Each number is 128 + 24 x the weight over the matrix's rms, rounded and kept within 0 to 255. Layers, rows and columns count from 0. Numbers have three digits each.

# layer 2 MLP up, 2880x576, rms 0.0506, rows 2873-2879, columns 96-143
116072133098132124144099103124168092146113128139111100112097118128099133126159130122089115134144144148134154132149141112121143093121137098131150
139079140144170116122116172153092129110132090116081116141165146146152124162128088099118140111123123112133164133143145127129087180125125165146123
141106145194156114118133118076216116153176086133126163167125135104126142124166095121148139166122124083197163106149176131071111111112132204109104
143176127074126098119088128133135120138103045110093191124128148141154147133126123116136139137094126104127146120128137171084117108139150157156150
142147125147099106108097149114158154156092171116109134150116149150131101132135114125071170109140114132107091102132102148183144131011163139118136
118144139131142102162066121125142138103109111142122108136127122129165144132160098113123086101109092104144114101166144114127077134143136158095135
138127122127158141134090107131101109126107119172122107137145155145181153120158136111082124110131114138135150124134142127124124092117155118160166
# layer 2 MLP down (transposed), 2880x576, rms 0.0369, rows 2873-2879, columns 96-143
124110132118138114138129105079147177176154120136121138098113099120180165141125135152113158196087151166094143089102122115169123162116169137143139
110152103148135100116125147128106133092142107122109106123127111133126103136153093114116108114130129106084098147137106125163112157158144147115132
146108124136131105132145159184117065095135162116126099123092138166102121104112138140145118159107123133143178067111147099154129128088130119159156
162106076100122099120064090116123124172097153099129103126103123158145148120109146124125146118114079131159131138156155138174128104127135120128172
151161123107172125106167155170122154136149099122147104150140135136129124130107136133115097141136148092109098122130130137119117106109129125135148
151178101130112119155137085092103116104143131148130083117130114078128135092120093126136092137164144075121079116127166180175085127120089153130122
124108103150152120150057133184115165132146134119132107110159129164128104119153129129113122100136131154121161091123117122104146140082121144091154